Weights of a small transformer language model: 2 heads of 64.
Each number is 500 + 25 x the weight over its row's rms, rounded and kept within 0 to 999. Layers, rows and columns count from 0. Numbers have three digits each. The size before them is the row's rms in percent of the matrix's.

# layer 9 MLP down, 128x384, rms 0.15, rows 0-127, columns 288-319
103:486505480509514504487511516474518503488530541474504474490528460529496499524485532479486484525537
095:525514516526551460530520493485511505483481503492513479499520487478496509487492482502490474484428
096:485474512489478516520469566477464500468523493478503481535495530506494502508492498544506485455502
101:501476505482543508470464497499497473540482521465477489487567471494501533486467520495534505476479
095:518535477465453519489478507481480501487481464497499496523522480552492532509508521517551495508469
098:476485480512476486478552440570504483460518521486525516480528502481496509481509497528476490469548
100:514516479504495500559491521499466489497508519536556506487450470509512509471505509518541466535531
098:502467469495499548519510483470492486521515455517509474529461511447496520511580533473515516483590
093:493506517478472439494491515511536505515473501461495478465478528502523493534507521521478522498545
099:536471471490472513537462474512512518516483507473553498464500496540492475490505509529542454463554
111:481504497480468500460485518498466511518510488462474477493522497501518481514498484509440502485512
101:512453533469533486535468479492483504533521483484524521490482528520487530496493458500525469509420
093:506501486481519550503496499533483483472479499429566494499556499510487530499500502508445502484477
106:493490545506525524514527468476509464481484526509540458480507477492536482534472492490511470488481
102:486482521493499474546519495486510470526535475515469490529489479485480484528537505546494512484474
107:528514485481442480478482515520485476469523446540509514500528506514489513523499499520491488489501
099:456516501504476501478468527524517539531510491546495505540489476495509471549491474486494547501518
104:480471502520526509479504500477568506469499474487489495510463503497502482470529482493525493504479
102:559517493517499520493509524474503556464465501495523492549496500457493482479499510483521510491496
093:521475472534517492456477485502520508545533460474506486473513497526499479505518490536511489491484
098:484498511464522499546506509503515490540514518532522484512473524517511524542478489491500546547474
108:498421519505481489478481542490488495488521476460521491488510494476471505480499515518463445474481
100:493560548507451484483488491509492488440488480458541557497474453512485505471512533528519485474553
106:544486509499502501531524504503474512508502537533528475441493541527512511483504520541550476470480
101:487488506483500487491517491469513483485475499481478517512479505499493459445523501508484505511484
103:481498481531469519491535483484468486470465545492522481514498551508520468473498503459511498487524
102:510480549496531545498500508523511475565482496483447509484480484500499479519485507483503508557473
094:524466511469538481521529485498513556470498552537494493495495488536527499544454515495494496510537
094:506486457479546485531483517491450488495511518516454489507534443521501527525553527458503484480493
103:500519480514505508542493485498502501461519487483498479509531488504434485512523529494467463518546
107:503540532454506509481513459460482474488503485489510501513493502520501514513541440483502510482508
093:494545486506447515503487498489497509520456461497482498501505482486496496470497515488510509478517
097:499512504503527527495515451508527542540484508487479529466508514502475457487487471485502529544505
160:481501478493495497507521514532522514501439483450433496469508508494470482491484506478476515516489
094:508493530571511489536514533529518524510530540538533500520508497449518543510530538481509476477492
106:519515476473496508501487509503478508480499504483502513500519483505457526477525567504476517498539
099:557485501486502523568471507450478510486511445493498511535535509524483512485519507474501513493461
096:484492529498485485457516484499520496542490567510518492512492525479470465505496505488460513513466
115:519502498488528561540494563550545502503460509540546492490494468482509521500500518543503499466525
098:488526442469522480493545494474529498495516493499499531489482493508540485454492540493478498508503
094:521471472568468552486468496445513482483502593465486486508472519463530500518526498504518526487517
094:465475472437479472497504525508482518519534493522498493485498497478477471514490512506483481482481
119:463492503502502509483466515450525482507472544525501500494455538494506511483523517502524484516530
100:533467440498510507489509446452500498525464477503443501486508509450475530476498476497509503515494
106:530500484450470464512500539525475508513523499524476451500499523510509500483471499515494529528493
103:485524495488523542477477463524499498520510479509541533516462486451495485528487505481515443502502
102:463491535478486499532495517501547496503538465556483482483510521490515503488497490500510518484433
096:508545482530474515461456515468499502445487524456523501500490526535499455485480502530481501512549
097:496546468488506436496461507516513545512475456484514503502480527544479519488474447517459455519528
094:476448488559528434520450455488473480503492487518533476492514480477516495489509465512488538487452
095:508509492485507499536497523538495507482453523485483527467490517519524514494458439507456512535474
109:498463500502503491493499455501509467487512508486495505517571507475516503487449460497487472515464
099:540512548468502483520470514503494478462515529488512480522482506530521521470497506492502491540499
096:520507523479499506491537517517520498545480475489468506478498507472506435499476503500511522439567
102:504507520519510515509457449563476456482445489519521493476494459510493528502478498535533475515481
101:508523486560429518485528533481498503504497513527480486521464495469501555513523502497503510530547
093:472491497497516477491563504499520556482481466493497486501431522473493493528506473426501512489478
102:526559500494487501464508499521512498533528538536515539549532449527466501503491502503483517488518
095:492491497525490499466504504520481565504496516454509498455522521496487452505530536537486514460508
096:492496515506522523464486470512506487540509472487497515513499506493528529525499474455469503487525
091:495507465449505481516519482527512516503478490561527522463532508484465514493513505523481481505489
104:489525497495521488513474514501450506476481483515440527499523527496496474537512503504533536521468
102:496531494462504466518518546522482520461476510523523490478499498486501493494494520521533499477562
100:482517469498530538510489518502550514560510480499556504484482493490528530487473484516547451485496
099:559528503520472494507490530518458529485542537496465507522489504527513551515504475487556530499553
099:495496501520509501505490499510454549485454502479489520559444486485518525514500499444500499516487
102:475479491498483529479531534512501487484505483516495515506478495519550521471503532518465495495524
093:484513488521505473497524453451468485520504517502499483488538504493561543540500501549512497509498
097:519476495506507535464516515519567504506526498470427502499541533533505451525494462498493547478494
103:469469522468454489455479521524498532466498468502505517516488480494492484542519470494522529499561
097:474475508525474498510504448490528501553483478487491500456515518483502458541496489506512513501503
098:496486503505488550515506474465502506507435503501529529514524512491497490523514430479479452516509
091:522503541518520477518470463496492506528502521488512499462541501511459523473493520496478452507506
103:480535496516502493477507514501527481464489492491480526485477494485524484504539489506497521476520
097:515455493510502531485483518504518475505517457534487527500468501482509523478512479464507467536524
105:470481501500455475508483468474468482533466506502520482507477526529493463519498482499540547486515
093:471534498488513555511502498509539480462467489552435515519529526460468481447493464517564510482465
093:513497517452518523496508509488497466498499513524536474508491515507511499505501478517456508524515
096:459519542482522490487504479508535507487527507489475508499529470513473512464487470465487509508502
098:525438495548468488519576484506532474499482501517556488491475509506541500480444538477511515519522
103:486530491465493527510489517500513460511498489505494502515492541509522538536477531486498511475466
093:476446465526495487491518526505476485473494499473509509463558459510498465527495527511484517514442
097:518532536465478454510499459514477514517486497449510514549471482493487474502477483549477513520532
098:534477481466539515486476513508505477487517476477516488511530488534490489479519496516487469440481
104:544481481506478486500495495499485492490508521489540538522478509509537587505517499474454478522500
098:564500481521523488488529486494476504495513492547482458493525476473475497442555517523546488526472
091:516516511468491492490488523503506517448575446470518463486530513505524502492504510466511494522509
101:484471475471477479492515507510490524515508484515447511488470510509519521523537499517495528517459
095:494539463514487520474504506512493489457478483491476491474542465536435449497490493491530502509493
106:510512522466560486504484462472514487436514494551525505471492515508514454489482478525530461485491
090:511511488498545486513482538497470491521535519508549483478473523504488478430469505504497482512511
093:533507543483505512481457509479483505501507526475538500518447512470499492561491489496504530502577
100:503516526467522523527524499470487479511468471515461485499488506478479506504524477518505486474493
102:479487495556488534539489486510491522474506483477495547503464490499474507512451491506474471508469
096:539459495476443479451520497472526513523537516479514478471432537491504524468505528500455533502498
094:517529562488526477493505500520485525518502502514517502494552537516489508498483524491522482509439
104:510502534517506485462492500470502455487517516498527519527479462531469498492507570455505502469592
104:491466515493508493526550493529461515467478520437500528530494508529483451521480499490474493483506
096:524515537522483496465532513540525477452502474508530422532451480485504474534530506485551461488546
099:509531475466513498524518521465481466518468512516494509488512524501464471490539463530506499554507
103:526537499513487488513513474539500469445515520528541503479513517546540518501488496461496485491472
096:441467450477517495452477451517508534519545533508535569507524503486526506497526502525485495474450
097:523488474504521497413523510460481498529543516515500451466476478499483506470466482534505498520528
100:506504552522510528492510529481499461508519488521458539506461492547497537494486499501507514506517
098:463491492555549447506501524528483501522524460500425488508505517536517513467537524516513511531485
093:473529489480494489498528484523474511504500503558503499515430493487495484497499510496502479489482
100:469497503549506510499494497490479508526510492464470542560476508482521510493484498496500501517452
096:495478530515469517485526461522535506507536488489516492498461502493513433499534522541495531494495
097:544498468497484521480457537487465529505481502499490495499560510492543534535493488477479522545508
103:438515514479510456511509500511492510535550494476502543515479538507518573513522487500480534507531
091:514549542502507469531475533513453514515471550489503528497494493514481485506458503495531488520483
100:435535474526503490474502535484539500537488510502471516493472488514480492498499506471502491503509
101:503497485516512537512494511520471520519485505486489539491526524539471511537451506533472482529500
095:501503489523524491466494524475465541545522540481500533518521487489544494510503457469487505511481
096:511484563533494519501476479437507542535538498547522442496548516492511474509494491451514510504507
098:524503526509483519568568487476516436472475519505499514505445460486493494510479493484514526508442
100:498488514537531514469483460501515493474499512483531501503470490523487486528503520520471504502535
096:489477472557511536527484462500496508509491483486484485464511475499501509473493471493484484482471
093:531561526500500497539460483482453514524475477499466461515483476504536526499490484478521490487551
102:522506505509491543490512480511511476555490475551493521535546473473525500482490530487509533541539
093:430531486502518503480526528463509507518497523509486506525527470500467513496479522482509530472495
106:510517454475506460464515497530488525412503495565447542508543533494456495502494526487507532510438
132:474489506494488472485472500542533505512499533499468445484554496449515497461509495524493523453482
098:479470489551487478539538524482492525499523484524499498552494477486458476506510514489487490508522
096:480502540511518490508466483525495459509515453511493480503530458506513522521485500503477496467507
101:519466553487467512500482555485509511474569541485507445465505504494531518548534507483483507509463
101:472513456519527467557486491536525459514519500495498522497541488485534510479513503507511523530446
094:480499479492449485516551483506580466476473541477495502526516514484478500492533518502507467504451